config.toml
head_dim = 32
norm = "rmsnorm"
positions = "rope"
attn_scale = 0.177
tie_embeddings = false
init_std_down = 0.00721
lr = 0.00434
beta1 = 0.95
beta2 = 0.95
schedule = "wsd"
decay_fraction = 0.831
Each number is 128 + 24 x the weight over its row's rms, rounded and kept within 0 to 255. Layers, rows and columns count from 0. Numbers have three digits each. The size before them is the row's rms in percent of the matrix's.

# q: layer 6 attention query, 256x128, rms 0.204, rows 129-159, columns 0-127
# k: layer 6 attention key, 256x128, rms 0.202, rows 129-159, columns 0-127
# v: layer 6 attention value, 256x128, rms 0.201, rows 128-149, columns 0-127
# o: layer 6 attention output (transposed), 256x128, rms 0.178, rows 128-148, columns 0-127
q129 115:124157143089135104117099137082139124146133111153124106122118128143109147123105131136147080122126148127138169164127183143114075117143128125141195123148124136143144167080155113125112123140091168117186172120108149151118106136140129144178113154152099108140109122084109114117106155059119145134151160159100126151107111133118165096133129142135155143142094126163133151148131163114137096125127
k129 117:106128132113146094137131148148090167149159108137130115177133120144131105147117121079072165168131182171117105116145127165195134117120158172117113123135157154110132120143145141124130097121083117126085096141121146188108144135121156118106161141118150134101139146189136127106097158156142129157116149137121153141090133163131116126118129130163098135137101098125125113154134136091097136150115
q130 100:157107099129099181124084089090100128163090145105138110101139123109111155141098139128144123106102079124117081144132118118109119127147174115126134068137102103123132137139185188127106157139147122119127091150119137107148161139125147127098097132126145107118127160109125137076163148127124116130075162106138095150121111133114117145139117089121178127137160129139124157092132158103144105154118
k130 107:138149113119125055156113150134131112142156117173140128144171113148136146094090147127127126188184134132097110125138129122168159139140136100137134148110149115136071150172135141125134101110116073110121139135123128169084120113111148158160139088115142139155134146125159109112135099168168124138135101132149122179114134167141142130128140140160093139149104087129125143157106125108144159086103
q131 097:113141118111146099136159173118125107122134148156111120112146144144097063160138095107150089132119146139135141094169187151150117128107113131106117162120118104130158147157077114105154094135105117141133129122154119139110175125114079140171142157090100117147093131178100119115112114135131127121193075171129109147133141102128105113110144161113146144108148129128124095112126115145151093099124
k131 104:132129165108100167078101095102113134096111123068124122112131130156150130138109117163148136137115154096105175165137123091115119153157130122139152099101119097157141104148123159068128127178139147072124132111121120123126105084150130150090105125119153141142096083118146103131201111123132136074123144131128113138113160107128119121134123118126135115139111091183115121107132154116125144130092
q132 092:113143143110150136130181095173157124096155133152099126142098147146118094141112076146142166129107158127140159109114137141156148149130116115143089156157123134140096073059070113123186085141133111153136131106141109151128135111119127160153159128120133120130142095135115135151074115129148138146187123137179148134123145107140123113107171144111128139158127128134100112130132099143131092135148
k132 099:128101122130135135096151155102138098090129188106134123113104095108128134138154103171121126080099078117136107156126120115131117139110108134117165102152124158112145128090127109134097113126108124153117140097121123147173096106112137116147146164142134146105137142112099151121173150091141147098132197134059149085092116124125132125105122102162184137128112095145155102133148130095096109138121
q133 100:118159144151135110099074106163135093108127172123137161144122184149123146101118132151134148105133130137130125109088117134125112143135135123142140116153152124156154069067131122141149129123149145182136168116101111136149098145121146167111154121152147115147127105124138157143095123094125170143147156121208120128103129109107153081100158119103178109143132124121114104159142143110145165116150
k133 111:151119149128142120130115145105142106099153154113146116151094100154076137140124059147140145139136139152112133146154076138121148150131110141112107145140163184117115124090132130141136085144094092120067086084148062180123130122112175097112163138139129109084106134096124149123109162118096113134116145132109135097113141126152138121123139117127130135119123142132167123125119142072094105131129
q134 124:102123127100151139105102151131109157137103137097117127097140112114161176099156156143146110129140153111101115174108093151075085127131128123146167138104080121143127150157230115146092127143132140094149113131086167115174116133111164129116085131144141129122133151124128140141179127117130131125138109128101161126149106149131149129123097127104184128127105141142100154132112151133119128153108
k134 087:117157133126068128191102119171124133146107102140088122130145145099087162145172163106122115141140106153125152113135141107109119145108116136138112118155126090166135156189159139103118132128188121142134103141114115120133136139116103131135143119098148157134132188131100099172123140092109146128123090112146124150125138136137118128138182130130127121121077125123120140104151130172123080115065
q135 098:100126117103148156117124106141121120117077101162106112113130096133105100164121151128092199138152152132153148127121162129125135156157085095134101139123103102113139119103173141131130130143154118146123144091191148112137145087095150122135140119129103119143115074116123116134118136100159144183177158114155125114120156137094149096106103139116117149143134128155080123195143159126136145127127
k135 086:148149154089131160130157146090125137098155130108128146159104120112105098125113098154109141088127151142128134148155144068138133148152141134128128092137155145132167093096139110139133121146138107106136120096143111163111155079141151077122093120155121139075093147170130119135149158111157128144140137117125138130121146137057138109140138101155102118136181098169149077164127139086146121142130
q136 101:099129130127112152111155117139129112144099092087118090139115118091110108115159154116161150133143152114110166094093096132126108122154130139082127099085121101115139140113179183148084111167152107120112155114104191126139166106123125167157117101126067109136101113116096144138093118145130128126128161136131071139148123120119126090132139120104152102146106126152147130160121151140147152104088
k136 103:104170147125167111126152122099101169130172134144119102139123120116136133093156081168131170110140119106150134146155059089112118133159152173116106117125149141096132128099106135139088142136133110087095117130129156165136151119115118090139097119135110107105096094105142170149103167127140131128115103151090103154141090163083129140102127139118099085139161116143165122150138116149124103108123
q137 110:117142148129109093132116102129172106116182123144147135159120144129036111140139121094113156136131151180134128103152131116125172176133110106138095166113121139143110145109149106149144105145117103189129112113159080166145127109131130134125111161124129136145095102124140147102092094161171147135130105160166104128145119100140123154117162140115097145127116104107151126095100135111132106087131
k137 082:145115121112177120139154109111133156120139143121131123138085151112141167140135102123145133119152149134131125141160099123128119134129135135125129179106155165094122115088151111130141135102102114161088125103133115152125106102157198119096117107153139150109128143145153136123160088135153137110137110155097142080143186122095151129101102080121105130075108152165153096113110189120108149152174
q138 111:113112086117154118225151147127168145116096082134120111167152160118097154119143125128131140124164170115140142110084133142117136134122131110120124135110142131103103152113161153136090165159162081126139096134136143129183166132135164127101087135116087087128121141127131134104109131145127129095119139144108135101159140126129134112141123110134135104112086101128149159184084116139131131167119
k138 118:135154134137153129131145121094161154160136123148118143143124171120145155097140160111115160143179118106133112135135136128058093160097144109139109167128109139106119178105129149140128177135149101116117128112138120145133117132169185103166108108114094127111148113133131143120089110114138119081131129141051124138172141107089150141146148152129074135143129127160087171108133100137130120109130
q139 112:144147123150120121168107113142134116151132112114115095135113132136113131167107121134133154167142142146108144126094097118128130146094141130129097096140127133127113127092153123180126107122158084174106125124096120159110160103193122104097095117148168137132116108139099168137186144139108140108090145134122178129166118133127132139117146114133150103143121150118138134169183160064179089151108
k139 121:126164143120143102153129089102132148147118109079151089129155124123121126132132102072142138157153072132152110093151113117108088119142118153133139104102165144132092148162135142169137085101169132138135126130130117167123143143150103142133109130130145149088138084104108109141156109161117104106089116135032128138157126133122129160130146140140102123117107136085123136131126153088106096098143
q140 100:186147117147110110137118128190131141127161123123101135099091119131145133110160130114132135114144157084099097138107086081060099135110119125138160109097099127076150137105150072143110124124075149148124121115118144136106138095141120117116127116126160113178142150132141130158113131110104125129156157149125124132113132127052138113103126079143110120126140122167097125124133153114140139141176
k140 112:140170127139142100157107130111134131156132115108042111154112102131119145161163128101140131166180142116125135101146120111114115137123120170111106116140124118140148116108154127097180084140119151092098112118118112126130127114162107122149137123161131131100090122136117107173129191132077112178099149121135133111107134137141127134140128075131121069094169114121136110171135098137142109123154
q141 108:129118140130135166145137138108129130159121121164140151194130128123064131122144094119136151162109123137106133099102112144142123159103154161130128139175123160161073168068161144095109070144126099132134170101138122139162083118112149157133122120078139093151120129142092120099150104130107138177140126104139136118118144115131123129110140122146166130138144112087100166135131140160156146119148
k141 117:166130108146132122113157124101145167125133140146167126216133115138154125186114118126130101135099109150107118110096104163132094124117125098144146138151134187152119155158126133110112112121152144147148148121167116112135082132117143086112140118101112150181135150128103144101176104163143121108148112131114150110126110145138120109083124132127082157097121137094102130168107168116095159116148
q142 105:101135140141073139055107091146117135142135149105099150085116139090095142125086157092116130123130164080133140123097103088124104179114170143102112094141102098150148140073163154167149113113102157130119119099141121121119132075133100070144142146143149163142120136132143156119130121126111111126122128138115143131151145142109136131109096134103130141145136128105124163151143162124102095128161
k142 110:116123107144093139140163077130129139094121143100113104181143111143073199179125138166148146138136126122116142110154079127129127089119124147139121128136141130149116136114157094109153072110145159104110107137131138115117190140121106099127114119132148154144109104109111157143132093132132136179104146131132136142129119129101096115087168152093139134148153134086134112114131164147134065129120
q143 108:147165083142157141081110110181083124112099133141106138129173158085137158078111096121119113107099114136153152108117137165118102165086154168139146131135112109128145154141098124155133094082138158154113155132138152132123135122140155098175129132105138121175104170117136124091144112120139111131085134105109119125157155139112136119093103125133122128128103136128128135112090142128200126092126
k143 105:121127113096116101089175110147105118153079143119100105149167150115160122111102130142184132138143133106133144083081122118134128108115143143158141094116146125106113154142119133119140071100141148114131125107140162122125124143161133109134092152138113142139130102122107158084138134132176139112161147134188152142066066131144111077141143149145130161145173120124104158135112101139141141137158
q144 106:113117128131107129159150102124114113154129137113135157119171142144121112097155108107110207146106109128119119104143110165140150147131101092081128111111117092121104099143101148146147127100197092156095096128142108093127136140122115113126122111114132094175122129150115109091120086152093112138107099097147146115143159108129078165155147116113121099154167133088132125115122088111137113140078
k144 099:178113094138095165111151087110108139103118160053113123113102120091120142124123126193123090103099145105146157123081125142143149111131099105143110138130146156099155121112095136130117128178082129122153154130128129101179145077129109130139125176152130144096094106136112124132138132108118129111104136135146109083156159140078113105125113139140130145096135133132101135091153125116095123147136
q145 106:130132104099154085116122119079112094115123109095154167118133104161107104139161123146152084145164143152168118104138171133167089095102094139165139132123154110144139144131092095118143110119111138115134164101117133112116153117120106135138170139115086138128143128152139095149141114154106137118151094173108120152131107145144152118095163123133088124088073145151133102155095180155132144099112
k145 109:119184143125138142145097117105125124130151140153143089143120119145118128126112128129166143143140184150109135101129108103125157171166091187156098122139168134152116122148145144133110113140123111103133153171150124152133102138118116211108083136126114106127103117118079158104137149121104114203156124112154149117089143144123172108117146160121115096138111138124145171133118122119149147108149
q146 108:148132122093103113092115150091116129137140116134133109139088142092095175160075143135147077085109123139126148171123147140157095104136151129139148113150116118153124130101177136088105153139092182119153156149089149123090142128135147139130108148129119118082098142097127118137129175100150127143165146158115094160074107131130160106128132158141131161127101137163112137144117171100119121120129
k146 104:124145196118130086202103117151108161175118095149112105150145136179139122138146136099150171158140158148152125078136113160130171147144117127134119147113185111118112123147161125139144113129151132151111110148119151146133078133153124174096129118126157087109158099115117135140095125099157106151121105152182152151129135130140156114124122152133120084108115127113126142137115098136161134128141
q147 109:154145114150159135117135110155125097097157162127100114113136155107153123164190103146095161194164124111110119072111117113106114136113111113111118159103080109091111145140112130145168104111160137147110115135139126103140128147102128142100083106114163140182133144138150114122124067120126140135141090143142158134116124117123094101144146119159139158134146133086133169152119094176122116113129
k147 107:169135144109157120124179115112157112112138154141147121120158130106104129123135123124121119154120115120125167122139116116150107129128091086120136118089086138168079156131134112129117135109121126075141166117141090139122152138110078103182167141139084138170120151149175130132125104115118155142171098122111132140131141105189093142100142114065134138160158128147112136151171117157118100104136
q148 105:143096154137164120161164159185148110065152146124100150138127093145115115142148146109097155111136148123132106087148141113104148139147137138074112170106153150132115110134106112119168085145130115128145104135177107147130130122104130114127127170122128137137126110140140159136109100138135134128150098099155114109159156107139095130146167144106125120151183135102124135079163065120087132146094
k148 083:144133138122194133113137126064109130121149139095161136118136113122142091122102069126128129118083143094097145203106144152116118132109152092137107089127100129124090115107106113130109113102158123113145171109135129140117158101107123101098150114156129129153143116098134099144147099143118144106125121132124147130119122117141134162121120121140109085140152112155108103210162121068106121130134
q149 101:092105125147148107084137087131146139122144127138100163112162114114150144102151110119113149105091140135137113125127143110133166139161081130130114139095154150099151100097105109127203122120088137138132152117178100175157090122113105131106108171110095141168121110113086197109119099120154143099132117097140134073130143130127136143136104125109141141134150121128163105117123109169100107134141
k149 089:158086119121085114122107120173147130095145142109106129133115128122080127140109117135140103129067124153121123147143154098163107126134156139108176102157149135142123130117143146112122136097084122108087114088144119113104137108164124061138151095148182142142124150130135113127106085128189095151113121082171127117096139128113116136107114143174110115115125077141114099122098130102132162121126
q150 109:118117106146139102070105116123134138156117119116150108155100117098106170084133144140132113142099059178120115154105118163142094134168140135158150123156146149130100126098198148126103151108114154159130148102109123144127112127093123154145141140149128092106147151106137166094163114131156136141169098110109120148113109150170148103114114159147146146122139128155127135098090157098119153099159
k150 109:151120111129152149132128113167136149133142099132090119106081152079116153136127106147131115131123139154124149125123089100117151163115144122119140158082099122066122116097124108156176117109102139165101132120142101125166077115119194152095128151153138137115139167112123131138122112110182106122109102154139162098129133143125163153109138109146092128104083153117150122158081109170109148137137
q151 108:090092122081158132129148132117151130076180157139114133138166142140112135127167123132130146090089165111135143128147121127127185138123075109140090162130123128131112115141115104116183126124120121124141113156175093160111135145116081108107137138120124140156111112118119164105134099159145153137153116152132114071131140108161092150150146131101093138119113115108151175113133097175095103117101
k151 109:128093164135107167140151127137140159132083119116111153116109134081147147127134138115139129087132157107128166168147133142082117148082145117118117151104148109123117116103171150119148163136137144140164108115090133106129152154150182159145070115119126159117114161145166138156139101123160169076146122140079115133132153135137121137137120133095136128119090129170114101100191151155139152135114
q152 105:101159082121126146128123133113144118146132071149144177113129109121097144069125132100117135165161161156149093115115147145137143118135115115114102159101090071108150122164119112161175103146144117165105129170112138141146154124146129137095139105117099113158115116127122125116075141145165109101128109113145114142121086155172101147112133116114082107171138081120108112099095117124143138151127
k152 107:075109098123139136099140113135162147154103120119112108147151140101105118100142183111116128140154119120156146155125131123178103128147154103101124110098100073138118154129142115117123119134084102090103153089144155080122134121131107138162084127145126099108101104158130135126094090127107114132138101128127088146150085149109117135176130112140167116133144150141141119104102156171182140088167
q153 103:135112149131098090178087107154184124141159132111082122130150153097101157137144149157141113141134127126128165157085080096107133181101133099135157152151106107108077121116134110139194141127100120130140103137135150143149161121145159125121078149143161141138120122115141123171123116108093124082130154154133149095147146143139155161098123129095114132124113094097112145127114137134127096146105
k153 104:148134092150095130186130122144150163152113124126088102133141138154116159108129139123166115137136096180125148122123129185095108142109127114158107142132097160158118186145153148121162123114139158127148132148131120146130122161116156120151085087091140133100128124128131126116127089128105119107099101163091134143151118132137169160139109149095152145143080124111112200094126146161128086147113
q154 099:140154144134162123115110086153094126133099117068126147077094150135137101111126147134139111134138149131125106147154115147125128134128112125091131134091140136101113148142162099147137101099154115119157132128097102144144120120148145139108121149161126154097107067112116144140119136090146139163097144145120141114175109133131198127105144141111101180106075198133184140136152139156107121105137
k154 115:101118120136164105123148136172054135129107138096098107102127111088131163125140129154155160136140143143117100115143158142116094107147115114113118147061125149068125128149106109122094116085128115160127096129136112127143129110148123146089107154123131140071120131134132141108134121099171129153102141158141104141136163132113163132135102119105105146115082192128138118093120094142113145165086
q155 107:157166145134127109122104089090166153110101089141139148153114126146101135117155154130124100156170174142151123142069211140108092128128108088094130150139124122142105138148142165143106121108138134118151156123132144126152137132099127124113093153105099084090141087118140108095104127088132133123151129163148157146138149129156137089177093133116155135115124104104136147104105132146113121168116
k155 108:147143124117154151107139137129151123129128117137163123144129152128075149119139151137159129125159141134114123180122188134117132140135122044130157159117088141127161162137107109108168130116081169140180106136168116109138115128091131102105099129145105114147132133107116133136104089111157120142126063131146129107173176122128167130108139152115120160173127117142107118113113112118139076155109
q156 097:133138131126167094165135097115087177161138117117107145127141155145152116097103080094111096135128093157113112130155149114110136130115170124134086144126137167148126147144138150123177159134126147095130115134132113136119105123139146103173113126123106116104142153138147165093139140146151112087170101101134145089140125119122104188136128136150079132138130131066121114087058101140112138112125
k156 100:122123129149135097094133139155093139133133135152147114117116168135118127119153082128118095140126121146129133115110173182131083109095124122164128116140100112113115164135103122112137132094133128135143171150131135071185137173156128110120141137145152135154151099179144101060136067109136124115140135130148106137131099140159103152152102168148130149136134123116077152115077141160151156105128
q157 113:170131131125169118153150120127160135127116154134117125127114128144171140070147143117109138089126125112136127129143117074097125133175143111116146112091138163072140122144152132106124102143111084081163109133113134139118122127092159103145142086151127099137142145074162162170129130085104115081108166106116124132132148131091147134166155101134091125135128121136143109144148090178133103160155
k157 114:137126141161154134162099126114113136181155111131122130160127123138153144112157145141107124171136145129124133156127152174073104099095155125125106156148074138111153121137134138096063118110132081075136109118124139093127149131092138122135154118124146111127089155111132126153104199072138109138092118091151128115146164097148130113153095121134136103109162139122138125125155077147127130121140
q158 106:143107129162144060084139135141115161107099137131129125138113163184162140109159129107151101082080116120146105082094155115108145101137155117122156144124144145127140159097093114108101144128085145121160104119150139118124102124126140132135105162094140119111136117139066095079099134123097132125191136094125135124135102102100095149159098125148130114134126112096107108115105119153096145135134
k158 113:167141112145118093126111140151145112115158148134123126131112140161143134172173111116115135107120141150126128119109171140086101119118138108140165168150110096143137139123093116096150134145126143153150187152141164100184097121125107111157125165120113097176131122129105127129102128141097184123187160103159121122130112137136111125115124153094160112123141117142124078088078104119164092126093
q159 096:163131106126173097110147173114110109123149122151155089095136137106141142095133089127162071151120134140153141104120113164104096111109132106122133147112121114137115137144173137149134127103126134139128147119132185130079144155170150129142073123132135105089122120127136154129110140127143159128156135153079107063185097119155129128173116117104122167119105168138131160107127097152137127105103
k159 114:110119132118194148125137106169099130153116121138123138075117148104177141102152086121144155106193147138124153121131132150123145126100097114126146174084101090099099117120157122136146104108099133150127126113121126122136126151131140141119081149134111108083122095135149160140146124133151159112140140148111122053094161144165154145145109137106118111113110169113152137118132104174109154166124
v128 113:088127136144130111141129120180111129155124102093126108109139100133130120165136116151193101068123109108126152105140120118145163138121100114151091128139115111159133127108162127132123132117117104068179141142117126108113120168087140117101165105160120083121117166140117154098129133096161097130125143096129109155121095156127113185117108121108163148093139133131099096122087123101100139081114
o128 123:144108147116128165164139152105127152105134182169118099137088116177108159108137097136125119145125121102120088113119121160105150152108125101135097103130103137101121161118125128185113163132096114118099101202138168127150137148122117168127115125119119175133119138136097107161129127126107122120133137175110063113121152082136121133116127120161133097155100112171165099105120151136114127158130
v129 096:096132098148128117126127132158142133113158114110155036126117171144099147171155146133163148142151155144127155105185127124164131096161140185173141147124116150145177190134130150132119136106161152156114136140162132125132110106105152151145091134175174145165146078134119140167146146114116123166138133120110126122125104148111095121124121122130105136150138123136095125129130128119149118132136
o129 100:086115172075136147116147125139140162138169151124125149117180101119184111123147122168087105129128131136134164114111146133152154152138106113156135103107139091109083107146176117161127148127114095124124157119101159149198073102126141136126153099106135141138108113117128107095148164151170143110129102118122130132120140147099153138134095151146177172138101130147118126129130131123136118149088
v130 115:117098134098152129121126111194121128138108123169138154100151139124096116072165133118137162123107138101111175144187141128115142141140124139145155137160119120134112114146101113121129159136088119125119163051116070121098106097115094137114109133126123141138133118137089100110155105159144137169141096138125076102114141151137128113071130129140172120153129126146143131124155131155085113123156
o130 097:105143143155096116159094115171147113099134167108133111118138159130112160110078114117095119120134100146134131163125098115116134150089148112171177128105124144120117142127107131162145106145139136199099161138123087135131106119129134111118126105119185139131147147105138151131122133109173168096124119167186137123114100130141114134068137141147104101109151103129128087156152154118117125158174
v131 100:116135141149127109146109097146144115155140128085107118142117115099122133141105131114155125127131134116171104066088102149139163145138133134141125144119138081108141088096156150140138131104120099114135125159192202102135203148076101129146115129103104101153111142134136111138122099079114105132114114101142096106178112111134083154152127135153092133097135154130113138112110140131106123134109
o131 092:143126128104146117119166173133121139158121083166113134138101081159127106132128105172173161082112142116137068137159149134113169116148115104140052116146128141112109113130132150162104180125151146087139108138131165152131121098116146136138126111100079143112130112126117125096120133147114115075152126117106100133098111145100129104138103122174118103142124087168138135104154132139139148134104
v132 098:110091120108149134144180113120133155110139115127111129091089189142093136121149159139165121149125104125116131154128116135142144146101150144098186104140092115146144143178134094117130115150116146143135076082156094097131145159106090101127121176150107155096163143162102123141131155147141133130192139122102150154088137132154120113146135098140112130166151155127154142097109112124107122106150
o132 099:092129134136118080121111151142088109139137142100138133143122148123127136166177060107093123123132156148163137134128104115164125138132124156134141160124145153170148114116138085126153135113174099117174133135125127095166135116144125150104109097161162155140114099140092159170146105077101176097151124111165125093144121122134121146100152094097147125087118103153127096151119158123123146155107
v133 118:113118108127097130125094130070113108132123159108135106143142081121158115182113126128099101121149148150163083093116150117152158136114114080113119120115171131115136148126115169111124085112135111152120126195148156142158138137139174178127146159135132103124147131148152115131143134121127127081115146145175179166168110137089125128159126133137154158079133159149121144167124125117122131103123
o133 109:162110125097138151086148163097137160128128135126137162127122125108152131104135145149162137142108128113119094136132146177119146109119139119129058170155076136122123114140129146110132122142082110111147126100150161153106130101119134117141115143129117120086105103121129105106127183155072124142143122110099117163147153117121148143201127103095143164134124168097119154075129078118126100110104
v134 114:169098099118109161140087083153134109123091101131113100114141105127176105140141110146115162123126157123150116157183148148109136127117152101135120145132122115142127143117138130131162159137146132147139111160108149130144142102132122159187151164124099115182130124130159139124102109094107125159124173173175092140128122168104140156121126131121142183125093147175134145112070145120168128111132
o134 114:107133150131142164166155171137113129166112152143126095163139132139138099126136144129145104136108071126106106113154132094148140147084132129164156104161113123090134143131104129144114107108109125107097154143157143101077127120109115120124121104134161175082099169137152090108136158121162151115054116099122111155152095116075140148160137138141125100112150125112121136117150144119150132174091
v135 116:164132149137138142133145109125115123108091102157149191133197115114111088092152110130093169116153144136124122120117108141148094132104193107134126143135129137095153129127097149093167152149107164144092122106101106135094116119199120119143120136154126147098101143110143138081113091161101141129106136162162120136091116104129146140085156114126138136128110112145156135136122145142174134110112
o135 106:133162127171150104142066095127139134142115100128136108162113152147117122162107155084114103137099086146129111134122132119130118132080147151116196110128157142133127128127115127048127081076119132100122144111133134107103127126122082099127148140135164127124144154147153121135158140143158135154086120164182164121142100135133121122099154169116114114123158140101121134128112148115134120137184
v136 109:112145120117115129083099128161127158133145107092133066116150127141134155125118117160107123119116146108117118126076147108141162100133122185130090096139087123152117121110158100168111162127086135099161155161154133108141143148108106160131154115147127118121131139125111155137130100121128092103131148116130131095141094159148130126165089142108143179064137083146134114160123104101174134142090
o136 106:149116136115144170168165127109140184085133125124125136123122108140124126141166104193132131113131126105098113072144119121136151149107095110162125133119076102127113175099113114148141129136152111115112102124119152187154151167106175150162134118093094134171126143129119094137134160150097135148129131135095128127113153072079136132114137126142159099170140121147154148146140117165136125107138
v137 102:088166125140136119154176157120150134158127144128131133136146117121128077158112112133116128098119147120144111066113140121165138138107145096168105128118155116187118162106158106099115136111159123144128165153164201133104123118133153145106135146117169127109130102101132140126120142126119112061122153135108131150126070142141104107184137124153121118078133134110127126141134081106173137119123
o137 086:164088114124128155097114146133144132132125088162134141148113096139178156131118168152101139113107132101134103126141146151121131135140131106090053125129137111137131100125142168118125155091124127096152142139118189123189154118156152140120155101155051116112136117147129131107113153172137135153148089155099132126096159104123158150143098113084162137143131138145099141120138127131153148094131
v138 111:091097114114108151124116126128113139126139157117136100099127165129096131130145178114160121132130077128145159077171125114121130139125128108124172156130151118121114134119114118114135094105116098130128130127179109111126154144079106181176109123104134078114153121141125092185170121127153139140120128127118116141154166185091130133125117113166136129136164163113119152127104125128054124096155
o138 102:092103155122118106115170144110109152170129171146145150093125116106158139087104086160160117121126130118112118171125110153135171138124119132169154138160108151142102090144128142172136146182120111163124154134121101139126117107140157130123122136124136130116128110127105139124140168151124153054169111114126106138102147130124130164151133109110167140094105097148106066117130093119116124191123
v139 100:129132120100130142109099116145109127135121105114113101118154090125124134112134102120123193110133132105132156144206149105130122136160077136159165167146133167108140120130109141114111136136124131144110165124122068137121091153118116113131124113112131088140140110147145108101162102096121105158134122141143108123131205116086136139096095134125180156168115177136079132129145166137157135115130
o139 087:100141169116134140164107112141139117104152178139141100118145161146110149108081128124124089162117091142124140153110129113133150123095139116139255111151121103119111133167115144141139141125099148146100170135126105158111121152146129131143130127102191131128101152119162120151139169125162120100099113127166125152163103149124097125136111120134114133129108117144146132131125115111153086127117
v140 107:120115116127120127146132163142157098139129175146130082126105159111141117136121146100131137176108137134110141104165123138075097107145151113152125159106126091158107160119106122159115125106158116170131177144149178149137122106075158166116072114108103117179160125126111113153145138142153138151123117104101130102165089142139126109152143155169118076141115122123108125102145138134098098159157
o140 093:098105141132096152092142141162146108143140132117116124122156091070159122128123142164114154076118128107138155142120136116119121121171106101153057124119119102116108109146172160164108145177131125162105134141113120097147109119113161123107141107108081130125139094096135135112104115135124109087113121122096110149063149156124128117143106131106140148127136107120074127114158106164076130142090
v141 106:110131107138102141118146135153128123135092131159169100098147084131152097142147121156129134104145139146099129152114157124131139099107148087194098109129082147152130157100143127135103159100147140170138174142124134148151120090135164151095137124140112113126128115108122145125148085135111161106096135124143161101137034171128124143087163155129144137077147129154115123141142117111147143103129
o141 107:123112139134071126148125122124118146100126142090148143164129126113142149121146152130116150168106087096135126104133131157108115190086133115151109127117072102121101184118146143133089119149120113122100116127125165119114114171089112135142145110129119111132143121140149110131111180163148115196101127165108129148101155102082156123108130157121139121179166122105104153128147097144078118136117
v142 114:100167112135137126165126152111107114145142117117121126167121102152126100171149102112129151068134151119082153060186131124160171133137113104136137151136150132120134155103119126082115095122158147123122178149102095135087104124134150117098152115100131117091123118127156116118147135070141127110119117116115102178144123091101128162113126110099157136120096157142096090139136137108157110101135
o142 114:189123159111142133125110147141139099123155126171125113127114148123147150088070166123100100149113114121169113118116162138121171149114131113094136103130147076110160110156092156126121145084077114142117128178150148128141102152162102145123112115154110102117094116072130129139127161157148100175131113158132103112137111146171123159162089129110117153143108144134145127089098116115124123119128
v143 098:111113149109119118105121127158121128117145146126136096112145178136086146086128180134102146140120154115147129101114106149114070114149139148135134134153117134119137148112108111119131149144067147132124102126157141139118159150109109146143091112173134135116136152109128174118121103169116102125164136127115111089115134125143111105169065114195091105115116049121171128114142145110170118132138
o143 094:085118130150153134140141086122175173124123079100130152126102115116162133178135089186103158107127116120084111109094099117153153125121089138136065117114150112137109118088176123105156116132152127125158122135106147163166131130133160121127150123089076145157139131095139112125156116118116130065127103127153166114102142133131121118103152148119160131129114110135136124153159136159149146146143
v144 110:160135132132142101161141117159172136147141108130123161143129133103118121110115102151157077147128092140157126142122123120148146125132137131109120127102124088128114119144145138173143114120158093124142122138107128117132120140143144132140166162131122126177108102149062074131142160114118149119136135136140184147147093101134074128130172143091150154128158150147094123122100069158053162141102
o144 112:135165118106094140107147150127101083125139182152122126133169145162103101080148126101157107107122196154157129157169194130115110120134152095125117151121114167120137132128092129125118133142124119113126123109176131109113142070095106102120120128145184137118155097174087154142087119109127136139116150113101085130107148117109148142115114106141092127118135158142116131112109162136113115124146
v145 106:119065065109120127102121112130149163126136124149136093103113150140110111137158130144123129119111113166125170132159128095135170142125097146096176111125089130148159163175127107162123153146114125143136123133136118103122129109082088126139153160122136142109134089174088113194126124120132156126135136155128138114188147172120122089137127132131121152134141121140145146181132144128086154120164
o145 094:120141129100120129122145130169099142136136145085127153104201154137172156100136114150135111127143167106133133154161137144125139141098152135172140149148085123152107133130114104173134113162171106141150163096151101117164125117114151111118110109131140154119127132122087124120143116111155146140144120084150147125130125121071163193117124082127157146084110098145111111089139086149147136161112
v146 102:122113133139111107156145159147129109128119140115116099097139123117130160175129140114139087161139121129156080104102144134134112143111113118144127139112155106139140148112150133156140133100134095134167078158148186141187164140087143166102145163138145125130136135158148128128118169151121115091147148144142129153155070141122064137181120119181123125101179131133138118122113098129087101110145
o146 085:116103120111105158098146166113121159166130107106122171134094089126142133119161103158134162123130161109124105111120122167119147108156113113148004145140130139138106130107160129133134142142114123124148117141135185140162131064130161148131120119120065145121137107128101130099124120142087139108144124089110113149094169121139129123154127126135149130133128135135105150094144134122140144141100
v147 101:117114122109127153120094160098105108111159143113109116111096095128172134153114143110144133154133117149149102188126155135104090106144126119126113113110139159134145125172142123128103068087155127131128152149146118144152106187117164111096093107154147103158130154131130143084137123094173115143122134109099158117114131166077171132157163138135129124143148154115052152108112123133103136125143
o147 108:120104136106141140130107119087119112080160165108126113130145098123116146127173127148170131151136115123116177131113088118114102094149146148107151176145102154131120128125161151131106147162099112139117136161109129122099124174100110141158121150130148137136109121145154104154110137115069126118129130113110110132114157136154107078187118114098153124133121153112165128192105127094080075118092
v148 098:135150141130133131168154143142169122160144129136109164125125104090128122123141117113110132159134161128130117133149101130135113104175162135105071147116163088112124129140131145106129103120164145094142147147113094151123098148136176121099151137138109141130105097144100142088145118094160152134124100095092097108147114106145100133150199120131105151146105129124050075124128088132100123099106
o148 101:136148145131133120120095148151158076116179116137106113148141132137111120120157132134162103112105166121155125151103159130105112111155154111087099141133164153125133151102079155102100153094131106194128131136178167119088110130121074097120126136124154099144154108108127119141071151098120120153128152119119098104080111157158122099126091142127107127129150162114121147148092152121118103143159
v149 108:118107118110155157146138130126142143124121126155109128114121179080159161134080146152115134175147136141134114133149144125116100106151139159060111098130121140118119159184104104105117132143102103136166149160126130132135100173111129121105098155148150128158156102159116117114141147147164148163144133146070137125124127129113151069200153120134147133114118129118074134142094104147117149148120